{
  "n_head": 8,
  "head_dim": 64,
  "d_mlp": 2048,
  "norm_place": "pre",
  "rope_base": 10000.0,
  "rope_fraction": 0.5,
  "qk_norm": false,
  "bias": "none",
  "init_std_up": 0.0245,
  "lr": 0.00681,
  "decay_fraction": 0.815,
  "seq_len": 2048,
  "dataset": "wikipedia_en"
}
Each number is 500 + 50 x the weight over its row's rms, rounded and kept within 0 to 999. Layers, rows and columns count from 0. Numbers have three digits each. The size before them is the row's rms in percent of the matrix's.

# layer 3 attention query, 512x512, rms 0.0318, rows 0-213, columns 0-63
085:549595525488496464527470562512482514541511545482585538525517523548511580477497505448471529582608435475468539487466472500479516580483381586578467511432474463507480516585471548438497500456519600
076:484562491565484469552541564444521446432472546545486471488464461411411483492489529502526523536514540505443533438468500536465460523535466548504514532483474391556431553495514472384539458496538533
083:568523617504525587492416444570506554507425501553517505482487511528411539447559446540453440486512542364495416495481533395546478553466429533501563380428446439479481548546419465472507496533597508
080:538545449566518577541411537513508435553553528446471454493535470526531479607488490415445481514539467532490514503520473498433428556578416506525460571441510477559459442564415513454468453504635484
078:418439470489505519536442505472511539482456515533557512493483436570513553446398521473466587499469525599469519511515490595428524512466514459448518709487448520420501463472604480588483551478423527
084:546445543536516545474529455520554539472467481581609513505453494464476458409562494581511533524437485491526514398478534534440555450512511490498549478429493528474540501458557469496458479551435538
092:439583502508560515445390479521448529457465508573574564533454440549518561466557598546522561522426473485483485531422484457525449519429514619521576595474532554474502546560540447480461530512460508
092:483539508543531505559496431532470412515514517482420465538575423476513483586540421423587522417569467483505532554541570448524544502622542453510458595474487527478531530516382509394460563481363493
087:523421520442469504424513564487510517519488578476545538461481517473468492450397475433469386538476511555500455450392469523437490445427601505478467508502477439505570529559565563530503511542507441
087:500555414585463521501461501455568526489510473555527470527483540494486557459519603621564412589556404397455499558525494518523443536485525465384497477508525458540500517549501491449491477512426556
092:380515618448559504498472458549552504490451504521400463502542553540590469444515498409469415554499427514520498500470446515478510502489444540506444534544455469551553459498505478511491459462494483
099:474440462525507474523536453530474474419561424512554569522471432572502462471494476422482480480467512469453423511478578513427517507489386565492448522439450393444497510561518470536444525450460534
098:405393488486397480458542588595467521438500458526463537452543519432596425449432500539431510544468469385519472492458524536450543508533488558520555391503507530475502466461538502562494503489478569
097:524546554533506529489525440551462475481518461550466584448488514603487548501526530505519461595425518468438467393527465553471564515484529430551434383495529421386484510573616402512521514524583481
093:449427465496550570463558468498439556534523460483476573559461461487504569448479513359528476462561480551472500490445411482557520520452437513484444476604592487541543429478519512534408445543517528
099:485485557417510545512575524573564485438515590475529498477526503591500459551507504591479381533479588494564501488494456522534428501527504547524535629471462502472505435489547432558527560416494596
086:501546526481458566552564492485462536563438518441482515508452486500490456498428490473491449469470539601469510568514363436502423534515541487478410400484551564567468388450507480457534467498529474
089:487563607496542459479558443529447481403471513475428522547478523508548501575545444402492463487510524463547519463464462524438513554502440566466476491493429498462509463528426515548502532437504544
095:410444464557491468490572478516517499480598536537476536555529582490525570483581473350434378530500500551591457488450452531572512521504468496430416462510449480420551516537456528488515480472563494
090:511537576475561469476531524382500487514552473499456519513486519424523539436565530446468469497470447485472519564453461563527592550545600502539490538491481472625577515501476507510504517508591504
095:513526577492554492460481482508490488497453465505559484489556495498412551411558471439495502511473519414523475498505509523522494508408540461527545404484495570489485512540460595540479565497529468
097:446489565453584601528404528488525498462519409491360456545507455525510458514533545446431553440449545532484535484461481439473561576475429599552525454508448418449536536475537541438483468470513467
090:463520506574527466533460439545406446396468533571504501598440518463494500466472502379536416449567512512461522400516469567473433524495500581430517414468543514569603459548475540574439493517535550
091:414535512538422454452458505543473531581469443411553407469461456399458506558492472572511547489487510586433465469554513508468433544538506488562496454492505525431463486524551596438568581498495459
095:501489468465501458486587513462607519512482491610574387461433466461478564495535431460491388511497492442491444491528398460520438493438483448501502551478516458531411491461549586437465491425484604
101:488451519475515532462577579482563499602571494523453480507501568535479559516445522472447491554481475485534476495552470544447423594464409476544458441559513466516461502488497561549479518476512440
100:496545384492552499503422483576557546489508459577512522602513501521496486568489514507520491532473481509456474555475556482500498562551588543469445565465497560604524679491518507589519452441436480
094:556402480448512504548563594579501507489459544501416450426461432522475421457524553484482462461515545642450447585564534401551460478480486442515420483393501540503548579566467575495512523408520444
098:509517547475501544516446437498503468479490448471568430514417526597468517553483510470574490547529450512508464447527512496530568486516561533444455574560503407510531517513465435453567560626596417
097:453631560475513487472466569463499450535558517431473460462561495549391515492510475509424463523440534474519513473445456514443486513468471535530449508574433507507596511475488449511493530469559509
096:461452506500537525545595366364500569414464486517451443546607538525474450503534459479529476513539515466469552489450547468547491512559614453522477449522534492553461419542486447499625433487543504
098:551490555563573512539472547426634588539527579516565440564558545595543411452572467558452517490503525457519494463477585551463514522453584569577535661441483568549471485467531481422501499500497436
094:480539583425514563501437506469526467494464502498590385530446549537462553422541557560492558524484523498554491449500455453443474552490428416565433452561525547407471456492430514396532528584600506
097:434497521475545423422558504490495405598486479465455525519415547397493527508432563476521509657559533529485486535460506552528371530500492467441488518425519560475491551530441535548493437463521589
096:445442515473474496567586465554488458404483444511497468444512534536432585492462527501481475581434568494520394449447453501585470493436421522537491517450477536522481462509488530463424446541599473
095:453461388513459493541427506531478522429470536555417470449458541482608475586501581395550490489513530567511511545581413498492561509544559493454467545479535457432489492542447572547550465531493526
096:557486446542394492479512490549540441423501494362514485423520482569527489524496499506497455419586459458529481532483417438507503508517532505525612579474520425463602397652476536556431506485486509
102:481535605448489563480494456488523432444550553607515413513439567444501438610440484519560510511431502480455442515545573450494526539556475526452396466523510472456453458503496485543451414467529502
091:502528551492447552494490488472569438515486483510487560493506476495525580510554512556478444536553448529446574437527504441482488465481503616515428493512422500463516562499489493538436528556419514
099:626512493442547576441496469481412525509526513455533530514513462528531530567473535470444553540480491468589522447429586467563434565499518494517414420537495583541495487406473533461433539465551559
092:481574453447535477412537468424526493476582465494414467494456507547540560483604458514548508576520447508584426582424507537518550532493532523535475508372527461493535627495559530421549539527607509
096:484472544434562411560462463481526512493396418501463491466552499497505481502521450574410501558545528538502543515456472526450426373496584431469510497497526418495412568555444438464515560587551532
100:548547458452506531561496544556561454457506458478517519498533451590528535595568522585433474523532589545515524459539508497561479568530489508463416528522457422429470460536452459462517540450484425
100:590496455514534420455558478428438509510472424543477466526493444510483459552544502388489582506433428531483457519511495535511505624545566548543485447527431471569575479551440457506588439606475444
098:514522544524592458572458555485466496394498498424556541514506496512437497486480434614577465568467537497447461521557486535527481567511594425550577497556484546495520493430522526530559590441518496
099:534466444502478425532511400467478543566519479501493440459516461398454457577473460593529502505482505515497504500516443392456437424491478518479408562502553516571552519408512408437508588520534492
094:543462534503406494603497471513471466526458601519497572467505597534373444433518486519468581547444415496446554483567541615513468468495435536500459587511469547443534572477455564565459448460518576
095:456532426463426533439510532527543533545488489525497411447597468424410571468495566457493551471569433489530493506517484525478524556454587536501574528490442527593519477534553574479444533533511513
095:473444471489344418449622512520603459418577415597486557550464545438536570464490480520567536488455500512415532481470472530565438464457466513520562544579420511496477494533529486491482539457391549
098:452563383503463552487563549454534500551534493458447534527527455500542582516490513543486470490512516437508587546523563523414516519543419530529598356439555473476532570453408515420463537522491569
101:519460457479469466509546501451591447416449498371544512516533505502480527499494525463490582495366507497372490432521458509607508481493589556499466427511549509449561435517515539510545407569542472
097:477510410542493485562472510514481419481472472444486472484515521452514481596493540417567435463461471519573470338484554496472519504598480462532510509581573505508410488427482442508501411516546428
096:498529466465540481507541467499332524504481487561463469502566578443451504485412399505484529566486483619481434422422450519577468449543583616432488559487492477500488477412556469504512485470488570
097:573432498539494446497610487557498481441555402423493527474485538548524479472492476489584556472569462431516497469559444516462457539505451455571494423486597465446450437500430541559537455460505491
101:451588476521550520492412480548469602466416507503515545477432523472550615535565546534435516531448492561515452519514477540533479446398481507539420572489527421437499539516460459582486494432514488
098:455484488523475533506579473579572509432547521505535521591443474451431506555444497497503445517417433535511497480381509517474527527465497503474512546443470461491423568464501466509553421491449484
094:530464577543433524474450643491588485501495530465529577538435467453520541555482507515473469420559496412508488497468462538538472437454492464443518465538469559468521586580654507468450457540449464
104:494391481374498471463524496473414460508492445559496532440459508486488479512522519395477587551448499471585372537513477506506485548440496577427622514515369453569572468487562528483543545580513549
094:494493484531510525521473502396368482496447576446600490500486453536570444468488387536507525522562438547467488572515526491470424497548508454404563585454551536533470446438539599499492537475469521
094:529533469443581435516497546547483531570467497519515531490478517521579514491528399452514468489407584487549489510465531478512451510485479458455529531563467543538492505501558531422476539504520432
097:587519541528527477546439538559440424442537466402504532460499463519386475429561535509521533544554563472493584594531521455534456528528502484505505459439479544421516526472662551593539498591514481
095:562435456600466582524538528462447538457419549504481500433547440544468534501452561531497511523520520510475457440370531538609408491472599560453498550422532457503578570549598482568526474485474445
096:501549428452496527509543512582527471486477487442511515534452474488455505534532420525452518479551588471557395383572496418432473530442501384517561526576554527415507374459405557606486538531493523
099:380477534504536481504517497589464444468542464514610510476516490477516498496549473396442518454455572537484539452391504474516516459469616563571402396444412447564602535538438601469538451595472473
110:504617380503553527524525511508540493542457464481434489538517542481600467536510508518468472565505585596427463461463394549514464573543479459415520490468485537470480485476543449465431524439505525
105:487446415496506452416496507488401535528495522537551532458482509401591519500426533475503462469452541523538482558493567522452563469495425567510535575457410449558556476439516590567480581391470550
111:499407486480595517443536490453560486506589518537478534533502476523455564496467544495521552466420350547550516498577576552423519460399593578524436438452569470455536500623458508527579468540486460
108:567534574491484530473492529509520446527580483502384457517502406437512511413512432460571476567524567480429493550458580564516544499503486460415561557491585515459487529541470441532451514548396559
115:491473380501529487533516463445490523555465514590547492389561457450537505563535579457450498564524521492539484498515558510477515466519471506581565561454478511513437341426506468498461546450442575
098:433552505462498531474451580526526531482518516497440588513448557508459504558507532525496473469514433511455537432482514415420407405516500473500620517534441433445610567488574544499556626441465487
114:525508548510579539553503432533508443468525556483488549508545388407510500442516435484559502489472477577478476506435503567542573574447483518491452559419446538548520492407538451626457460565516590
110:519514403534505463552498392532463491558444428566494533422565368425569517512518511478485560534537557418516480590492523470510496532482541465555556460446426587559441490432488449494490520555450517
108:490462555434397470464543595491517489496527476483465494494464541471474490578489433515493531515526485509551525446587476551547500484510511553497471452555567422464484468563566538451563421529457473
117:419541521577584465549461451520527395551501472553451554485520454505440562520476558528498499447466481497553385448466479564516539509488503484526419429379538548491476459582485514481531452500488552
109:458480507504471482514480607515538543555467468545515463408501534576473505551536472524460529443513479508581580551500527499435531559528526463502544412533506489485477515565444495517561509496561525
121:478438493518526420451490539447487491409485499538606485471411614517516575591440583481546355477488417537482448450487463473541567451498431498525580443471516412499529456529525487525533455507515508
117:535468422527524605464578539563532414506528453481454541539597512351495470540492464455518466650506493521459507490505449651560614479553487494473479560433546473449559434527573531467467454540490594
114:539574497463496529525567399438479557448480506500509539542582439508456485459465600464381465613552548438484477459486446535454483522526580503490504580492508530566507415521625472393376437480465468
114:442481538553514515545543395435482482505560433488504498565487468379583501511536549514483378542599482533413390442424475613561537478489529483458454509396481523507459437520537471511478491467555613
113:441593534480411612521494479527538563532478541590582460619523517554518506421498538497469576526547436472514421532411504542412435508554505509521503498508479588630523512500385421514430519552513512
109:438504443509504561555404462516500549528499484436566393588528468497499445455448540510525421546531526451494453496558416517459592545441456510436489464396432366520489424552546485479477532549525554
117:522540602428566431531520430497527577553464443563499504410491563590498393519575525583514544365540494376462560490484573385456497561512454524552494551553469486495448542456451459481450460478499443
121:429530518481488447502566528466509434582536497599494552499528462490537546502520564495435496464462437458412526561463410535545462493508483516579480414513403471487551551446548449498476560540571538
119:460488521521477532413534498483474549483567425555503510427427492437423497496502458496434465396516503546433575519489410595543581400529423476443503488436563492423516542537513494489493534500419483
123:499476503550492643530517436494603475518518476542482412599471421543539365525507551508605399566517449446570505533556476542601543489557389496470487523443492518446575537534492517512463493494581531
107:502513535420402576489527499511526581555516453496558496437493519538543507542492472540489559611556556430500453414482522484440554547477560553482495538605540493525477581496523501448443504489554462
121:474496539568525445515554560458511515497477569523449470549504550490566422416545465529479520577528558355550510470480522519421444654530513489515511548506542521500641564445577492551573517474576484
121:494486465500403480467584444519530522481517420553464532425501478449500508468502475518540539454477488484450570553466421544523490456457500469487650599525444521440509524502521519490583519464507542
116:503481497612521471481546476488487523549480524463491539451495552508384532497555457435392447418445585489529543513592476451519486496536518454503434415513496587458493456469379470488469497513455558
124:542435402567509462553419527536477463507397524513548485469461432558518452552575535377517546433440467440445585413432422516490573503472484539507436434455592513513546385503488512495548485412574483
122:379519579575534454534382572570476505465503442484472506479472571482551531611546591475500543474566472537508455509516514495504516463439469471412471491530491481672512572447516539499561418436491574
117:448605573525506504592502552508544546500517508476430402553503597471463587397469465411529597478481409412526431448544600473421473557476487611493463533500451509449526512524547535475403420571557451
121:505485555517480535430478458521568478483519557425554535480481433451442467456471453526492537553523520540485518465509490529549555577496564486480528555510504510457499505442503506484554507450551558
119:466454538552539541487606465509494548482540592512454494488521513533557561501475479490474490439497496458477441473460520334469484564534513515596569543455492571472413535445500593537544501500541393
115:496521539545546523492493519601443556589466463412541565491578469459393407472522600490656483529495507497453499484507518469475507439513470575595513486546510589555521438539478369478478510515517505
114:407451456592487437505490492473422466496435464538479454467545455491529498518524567486455475415482484527511591428487538459502452545448528481447505509549492428531476485569454499399489523448540518
125:507578478564548473449455451532443392469495464467491508538549558479537540496543523487459517505449491497475536426517465431435444474517478516476507477568449603417511550495487518466494484505496489
113:531472536508467563479572451559532594492504466508457480480464478512508521498396483534514518480412532516507437461472498408489559519492420442507573508526509563530559547458502526479490424372497519
120:435507537468519535546499564529496548481535498353504478504511587528543411422579508456556436545456512500453597457538536583418525581567470405472488545449542481506470459549439554549516481432532516
125:418467463521454497505453376569522410450537483542551543488550529505487499586515467408501459390485441404495565428453606410501515436403521470552566494511560483503362496438532573520449474475555525
121:452510415432585468521519482456501491525511508520497538428507511452501501524479567551447479420453489490388556482578480520421467483494427506437603511505530489477593498485572583461588559436376476
118:469551527502483535524467493478496489531474508525496488503471453557453492433524534584561469440504510470529455494493495551385426561459456569396497509516488516418576466522594430508377496558452512
121:523528547469532399476506503434541480529591471524533520547554449545450546519579497466504474503568520585481489425588468447567408545454468520511560643510500542495505510557440442479503518550455560
119:545604540456470427585466597518516499490545528541438541479498447450462492461527527521468591563572495426600523497528591520471399455507416460519477579500541481581490511463494455602461524537566507
120:508476479452473402449373501522490457446527549459566462517517552515462512572564528518482506531499517467495374565561378503582449539477481493476452459562553474438471452483446480512532403503502471
119:491458499508441401494375505604593462485504535467490539538497567589521539544393566501597561542539496528621449483499417532496548608528535469404469395511521488588461538527512451441518522534487485
118:481557506475579457468526505385435482552488464470582609542478417471458484502519486424522465523492630513499528465577509460493509498438483536448480540535538509431480498516564462531501397557387468
116:497524482588543561505496456534541447513448502609513535445421515550502547465426522476478467511574494482585483469502480548519542424472598412393571490478532529534565514544440447455542458520490579
120:490524494509514516413418429511535561519485422387556436518429525481544564506541484531496507582528552439476529526427568483501433535553446472536589557479530501426473476493444512502459498536515565
110:504574451582580446491520542505416443496358520482557480511564499407517509449601510598530414503493476520509562584478414530554491475505455510520532487410431559569456552323467559575483530482476561
132:538553443522582502447455524600592406609485456573524419488491483490539598544494424479458558465437499435539533566504562499468406490518475524406459455524560532415478538503517515537519488390324459
119:430571557462456513430404503389509448505517572428548392441412532524491483567437460583493562558466540432492505440616470453481459567501564506407574553579515539456450635464483461482596442586496509
120:469545524475488442428518496429549491542512440377571574483436525535497531466576550509527501498542461392489484492529406561475463494531492571514476480507452501527422462438490453516495465516488443
124:462510501392481544510478516478485455499467535645513472480489432515486588473434538522496479495546537439506447541461424434500494545587445508495460472490569514524480399420518526400510515549465453
124:492642423480501605466478549485484450455496525525467477569486563526439611427488553568540563502521463479500501509585556451495561572409477492403543530515515474389575552481468481502375538475542540
122:598563564434602506574492496500495453584535493477547498536507516511497394547534439454406480490494539566481530497456425342403498619558541438476523497553413540526490544503455460468526512419507440
123:496604457506453529429481515506462546465515488533378497500545424584397499546445447517450524491473467513585472444505462472452405459481498535474478503566476582449441504555529517442534458381424531
120:577549450544563445433499497512563488530496540490443528539575465443493552505550483559469451551543544450404581491552587512498561500423491527463542490444443549514478433446471603572510562495478571
118:557497484535518534563459497542563421440527506546389454566515456377478557374607567522500517557511484571460465551399498420470446505528487590550519495534490396449479441536490548518458565586471467
119:538453471521441490524462487507486451434505472501475517533543513553460534569401494499488566536505510463442445533541488543567581484501508505546554505532556464474540548517566462527441506430514507
120:585481491622432623594430551440572482454532474530465544435449543609568435493506538637566522495444511511546575528482520472482483468553507458531537473429540454503427451511491431499550499555444425
122:449531553473398541523503492516499640580591457434440443527528445527606550462463506479471560521605393518485493453451488537423550537372531523518533483532461489490563473473493422531485466531442551
118:496556561567489526473456470478549592463507430474547489561465436552525499468529439493427570514565497581529485601513541529564464426486549470512452526612513445439490542396427432545485576531534511
117:385528451483454607523460448503512571457423501502530474398537483528587437616506521562496431520538476445453444498517469401540480415517466406445425475401559424477455480461525515491523474523555540
120:478548514556478543562516570462403513538528522480476391565466404482429462453523434561595522570561576516495566498498502453493513501487417544426514451445375445473532556510403482560447512512428568
127:483491496501462562446490495418524534508562430454422639525550518508587504521577618557471447471541392516483488516556459482526566544541473583509476589488591529509513584565476471512500512535525540
120:466453532543519518524367522387497540523466489514460494434476490481587525433551459592489449477482549540568419542474437506469458395510545441498553542439541508502516457613496391470646444524465495
120:424527496505477512601573445475528460549493467451441505526448534524404509501500475497488409532456517556612525450525381526537563478484435467589428538539471481480607528508518518450448465525461492
083:545428568434556478455531618494501499513469406451454562485446491502504445433455570553546576489585483435413474482508555479481521576485414577539532531447411433554550497425537471554464484436440514
074:487574448448465486523486500480479503541535389612595477479469550552538580446622577494491470453510544504537565529627414418421422562513496432523502466587576495467552488481412478497506539490475477
082:490483548502565563499517466424457491584561558477508445553530529406546465527451547502375639454540546621578463501357485580550574571452473503583496486445549449530543564509508495524521569477531477
083:540500477437520513480456542443538486476447424554422512458417485491522494460466403465436581375519527485518555549494489398487519474499486441512456500445448531538542608433421512513518490408500590
080:509522439478536497449461474453501539483444443480451473484480473437550519386437508472608431600597483491421523554475539496396532531483490587500551482515441478516495550461490486573403517482471576
075:512560503541510530517494513529466486483584467566486481446443556494404424596541526545650427441452484463530539541541573503519489493476542436525447551592522539474465599540472486491528510569456477
075:567568434568471522497515428425496575492484500500532509412490520559518474490503470501534491584466504472531497576546467524607516550511542508486533484456467567495490566447501450455574453544454383
096:415582506513482464487531481470459470449413510513484512555542516505558588507538507500450460622586429515524464445487474450433507422530508548525537426461563397465479423509532581589460474478520525
092:521563491478495528522528569519466387438527523591497507473507520415481488443615518639553502453592521513534555446508488486505476467539500462416521478508507486480454535546477585568485462598388554
097:541479505504557531472521529540510421442504524523499477504564562446460491508500400455432544429463494481438537495535450415550546487431498496559496468561516426521460459500518461451555386465534449
098:506502468469533436541448476524441536526504550563514476494415406527492461421485480502564571497531508456429526507563543525570519556447493457545549712444457530523494556392517524443503473455468471
093:528503451568415415452451506432501471485464582429433584457496395552594541463453508454477528398504349454487515552525520488438420474527576485504610477463492410472537553543486459464559489455487527
098:512487461493426484483508529524562526540592536471503401475556542447468526541463498512550518532515498432587559499578508460424496519428583481491611427605522429508478481519498434531548476520537519
103:455520475526465545491507576512536543537492529610457455575542614496565556505498441509460497462544433419509486513485405477487588490492443463520458493529499472463447475395507494432563426536516535
086:618435522502530426519553584429467468555395552571503430470494478474493484417512417579548578484525481473478534448469480416535444507528595376470547528486493519457527472420486507457485565489479519
094:603435537459459450483522501478433458517430496520443490471483462498517520534525429523520529519453523478519576549537445427506523454538452434490484435508442540529492499464413511439652482516529513
091:467626561530619497529463499415603562497460487457444532412504475457474514470531456579424416511470422575546385540408576466418583445519558580466398546475525410450440454544496530478422446371588500
094:514442511487405535455630476482483449562476451501494451540443501485479596491540469490544619394577543573434512510618513440530349512489460460488471611546525480479459525516497539502570518511550538
085:552476427496435417555494489510537519546499517490527431432454441434580516432543497456514540453541426459509582476447493490460462538492475476460507507550531519563448595509431615520396548530483542
082:561505546570549534523442437400591549481470482381479519476516490491515486443435484428507501463413512549484532533459485443408501478526469432426503584509488491424519567493542470496549487518584491
088:520540311466403450429536522482557409587524453503513561452583537401559551524523481531479553390518590431515572444445532501547409479511578492561534494555387534499506500444494458567562518528536466
085:499461491526494471491475517523477481481584436592424527497465431477505491486481497418538474472438547520467510533547431492543459544468558470451466472547544425446557441544454474531465504413555434
099:545407500606515454547457479397431464427532460475516486516500437531432516466499478529431540547452512491478550498624505477483507471568546475546554543432502505485581499533475498418482442515530495
098:505553485580657568551523552542521568407529454482425525556458473485470515521513434458504518534522399539439484530519412527525526549460499538546458550427482518523566450511475490554510461492458458
092:584454465453477493497621624515568371491512499578516542488465455554490501583536472436477475478559533426540550536521466539492493484521496401470511474550481538566457582378478447574442528391485455
100:482501535563485554567443425506517520521422476485430496527497497580525479500519436490433387528522419514523570550439481479522643406388498527492392445449535495556468541439481488488477509569468538
090:431495461467476527530480490509484517583571496417485496490544491490432489561564502478533504501554564600436543491533573379432501473496431495458461552452525481569501518547485498537501497492569515
099:563577466500451530583592503517458484552495498469527454473414467539458472399489443583599558442501402501482438495501489545628526445509549389547498456483524466462440430518471541506415459473495457
097:528488493522443452491537430456469550506530566566478501505480518452444528613454531525452516530549439471466459552428508534536496438372448477543479489528428467523506582460550552633499620533511471
098:519465496546526421551438501578501565490554446453541517543475441526436484512492571576597498565460433490546539509568582583520349503527446469581544438515436440577493477503484635505567506495618516
096:525534431474473580493479448556539489519510566512452435587437518559516447586512457488553474518482534579562578489634546486454531521519507501490482592427503525547358607538480428463514458539502533
090:419503516533529460431506434518442559511393549501579451513514546476495582503478528483548533479477536526494542507482543429509463508507476528473554422508512533558440443485541488547574442449554479
094:547496541481518515536550472461490512488505501468553475499474556542461402546452487478484424554516494456522459598591511560527528509411525447508476608417479468474547485515452479537477504537512532
093:426529519505535409431416470529501529429521541442493582580525425502501526526540645475553431537586524542600564459545588518481545560515493499519535496504481525577443495597590492462536556599592401
092:495645408456536548520573446555542427505519504560441463454501491445474465433487447439581473457395476485500503457537556508596536415448463519564441480530486466518615549418470509505515431458504550
092:514453433517500539517450542537495586462516515477450571460584452501519514468447531551432415448537492575529466586525547499494492540445516429532502494474459522492609463453537557463569396454423572
095:501457393550531476501555548508534550548465460457608423503468529498511478453420610561480504533509490469518464585463446488457379504473383438533579583458485458487491519469456444485618475448488545
096:417435357476503443539480451509479564526600489558541488507484532490580523499465476495527478475407537486513505501480513558558614493384594510495494432464462536489461586495567472486541512506530502
106:565537501550466522531504545479461465543445489554495469431452480502556495497572406375469534440499512484433526489547433474517537522503505453543533409424407553532462447600492604484548525489470571
093:543539451485512493542451462502477564540665518482482534450436484516471528480531516461544564415544505465492549598460497501556556546426470566580436593435475545547473588468490474434501482454541502
094:644463534552558444404384551563462494466540555564533460459519519562482491494492446405529501467497553456461540571507485438566421491487417537630396531460557481519530478503510449582605464494488579
095:502523490513477533518443471579478466469444517515570470538444482464501513473499519518562424604498440558442464560353464464503616489523477504400481491487489524418483485582441389569414514463543469
094:498509496450573441420523457493452517518585449589487509622634481462515497582513480471455576538481547439470429458555444486536484467558433535575535476544476488594487528554514609435407439450605501
104:555562487502548493426486484426507555413537531601550538484531597470524595541587516463500522461491547442552482426474472539516534508479507462523534457529490495579504441493475484436606496521495498
101:542443545479533628506485557492551464488593472532425478498502527562495493595483514471516489537543390416408510472524558527521533432487603506524407544446514454469434420539523511445548515482428501
091:438454548480491557403520559477563572536476489597486505438571499533514565551435471469528502534451615504534488463477457496550545533566571404419341387599536462502495499528509532408503484505513542
093:503519530564437531546494517464541397500475489507445478575511560461582584497482492583533508487546452433536500500477555494580511498525524559468568527515552487521461444591452515514400403374448524
097:497574492503483529524388503517465583499410477503581492488455438477428410540457492495471420530544519547574465548481464479497410544507478493534440438446492544509564567580545485442576510550552562
093:584575452442539414511474540496438532538522494390464449534526476623535460511548483545474496515500498445497577475495528391515550476499597552501587527501563510569515497515491480475596482500558403
094:509448572539497431525530427534481510437446536510618497565562420455502488518395486541531460475449474549475434569509617585492443445517480450451505516564397564501492453503513495543486523444448513
101:512500545549504553514528457504453551520470475399497411545482482510594506486535511427553510511461381522492511510591508552476434568485518504552586505518483490598441498557457511560594455554428554
094:444479619456510463505577432457549491541462501483485433519458505537565453478537417541448510476484480432673532554515514487478488454578502511554512457563517574488518512500513460438457510438488440
094:526485466475473449453529447479521501551470493627530500548448526527438566491411448491504452533494509489547530550545502547467539452499521475492482367515492527445471569459485515511528499431653494
097:527560482474540494435462448459545410461486572573407534528514430518489402517554467532467425468435471543618426507475589464479505549567468494549638520479590572468499481499455504563561543482536442
098:443537527498531494523411517439635426543463454565544463532535472488514585466407525450462468512559506408549428498561586499503607557532603512461560502449518465451575426505427472513509516525534524
096:584435527542447442475675520486510554480475485523587585456503596487416582555533551494545525554521547488555452381476524571569476469525457515554496474574502513542534449515505559380467441502489504
093:586470501488521483505468428410364474493417511450541465478487502519481472567459598566547433586511513542491433492619418481503498474539518512555465516496615486520511433499413430574489524474522553
095:492468609493554441510534426510508482480502464570505541581501401464458484392475455514441527515454490470490473434429466559563591314467500466523506431550514477399504476480575540524517507540548537
094:497519549541533447512433509497538556491483538494570444527406571568445471534523596409510464503446593445478467516492492470584626565507572518526477464510483514504464549513498479497393495469527478
102:516524457517558516609515498464517518434479487513504544574509538528554546425498498496526541468408430472466470511404464514435494532496521569609549425611479417385505514355476487606522546646483430
094:544398435479475427414555515660530413589472625413483510548572495432507485410568445444423507410609506480459549548506440530480489444537515446435541409419522552448463465497543566547473490460470569
093:495453528479587560486449554514519514486531513538516457476470441526416457534470523597518491502540501534411514500507483497431542550536511519509544540514391459513491506473562592486530549533409458
087:567528485554563514449558509525498463421492426459401518564463431577632576534493554477493523573592565516537567459465386468520423525517560474582531436452522506549458535492473473521461542462415424
099:486619514535541486577543429497551455500471602468454534481579618391493533442520422559498401485414462506417522452535538539523529406492543485393469559512520477452548539558513373541502409497551523
085:519423483541505418421499551502453573508493502519533552462456562426462469513519520486527488570386558506374519481538436536465609539477555497461521442470425457487464604528457508484522495451407471
080:497525533552573526555498494584483521388463503478548513528481529465507439401572557536485456616538452496413446550487503537495502545536513479460523395485468459454554466406538460432573398515465546
077:525541447486452608507462570449531448491531473459578480506422481492470391400482536569506476472546494425472521554475468469448521446562435553528557525503594500529584440529378472476407549505451461
077:485509460443439481460498547508429417487489594542531596538508423377427478523520570506513616461453466469462510435574433514493506488557388437518586479552531608515508428546424427598505499470546403
080:585476513518458453570523547503510547519585494475496465457415547527588472518454479543520482543511409391513492512566496581430501533531518466502552442567533466489513589572568459462487538485474481
077:496505560465463488501526431501550449555405447516493441581561533542475492530460498610563382488568622471526435531527529472475447596493414468420495514513536572550509535587528563399472487539533427
087:512567561451415436518449479421534519515477468604491518457446477504518469480557526609458415462519507574541449582424400502508507531401516525500545503547594398574563475576585505440499429466482683
086:498554434447538477553501427414458530460505542492560552586437529515542520506533474511510595510491385483543466517459527498512490478533491509492533533469517600539510374477479484459473493507519615
084:592477495493350469426530592438590545488474458477551491552501456550497444527524536553524423525568461467568412545536477501367498474510556456428476526525564486485529520465581505405512499466424591
071:478585585507403421532575548548510554528543478563451397571532566546475493511467547538410414561535582520490488460600473552483551469515438525492506472538562467471545382415510556455507488489539553
078:463551397455452437541540644543521564518511432479475581505550469531576513502488581528455459519498456483512494491376439518402541554614497500583514444586483551434493520435492502394444478567430519
086:586475446394424432474472576532523549491524468454471412497479470431511561421423466579450495612485459414568469529458488549505531478486455555433537368556512584527521473463536525516503397510423499
085:577504562521350614456570542561544553540520508492543526600522520466578454494565452444415459505537503505472498459559493532527568506509443521574384479614509473499525488493540565485429498552488487
091:476520406416509471535532452513436491468522477544410475552541543581476523537530486428550501529524508486558514492562530402602596524569482410543525438532470527465558507553400454517452557518523352
093:443505484420479480521566635585458510528438508564447503497530502489505507460560562467447558536452484573435506618440432433505517529563524491564448510531479527534511458469438493539568466467410462
092:469482541404561479567498421529486385549494477591426508482500573549537454462471523543494448520507439436435471542447457583584571608500524496457486442473503544522573466509379602462482381470484553
100:544459444485465487493500528460440511536438442560453443454528438511476425435394517536586572501455468430524474583413481428482397515475461542477521432565488571509439551327487557522563587454520481
090:450561587616540523427430460444394488514600579444472526572503547514462461552491509477458446522491491449492536440620479483394542485566492585531509495527583592487654498540538457538426543477516551
106:556515482373426564577471467504473404442577467543474471546444500513473527483462512437572520558479528524455481538559425513528519575469505402381502455543454539496566499540377533360501431517624503
103:430512515478471632426481495512508545586513511470436483634568563482432478522479469599485565468542405486475533510580486591577550424572486522558508543541468534598484500436455494506473506426443457
090:474446446541462460545550483480452444502567537530515509416554479481396483436499485593516492470490526451398512556436494560476496430499444470515533636500456439498479519538481549476460413492454472
094:510590504470514413526442520422448557556423480533436433556579444556527535519504538515585465547501503519493484495475470501417440487519444515520524462586489572580489544402527459446488491558523510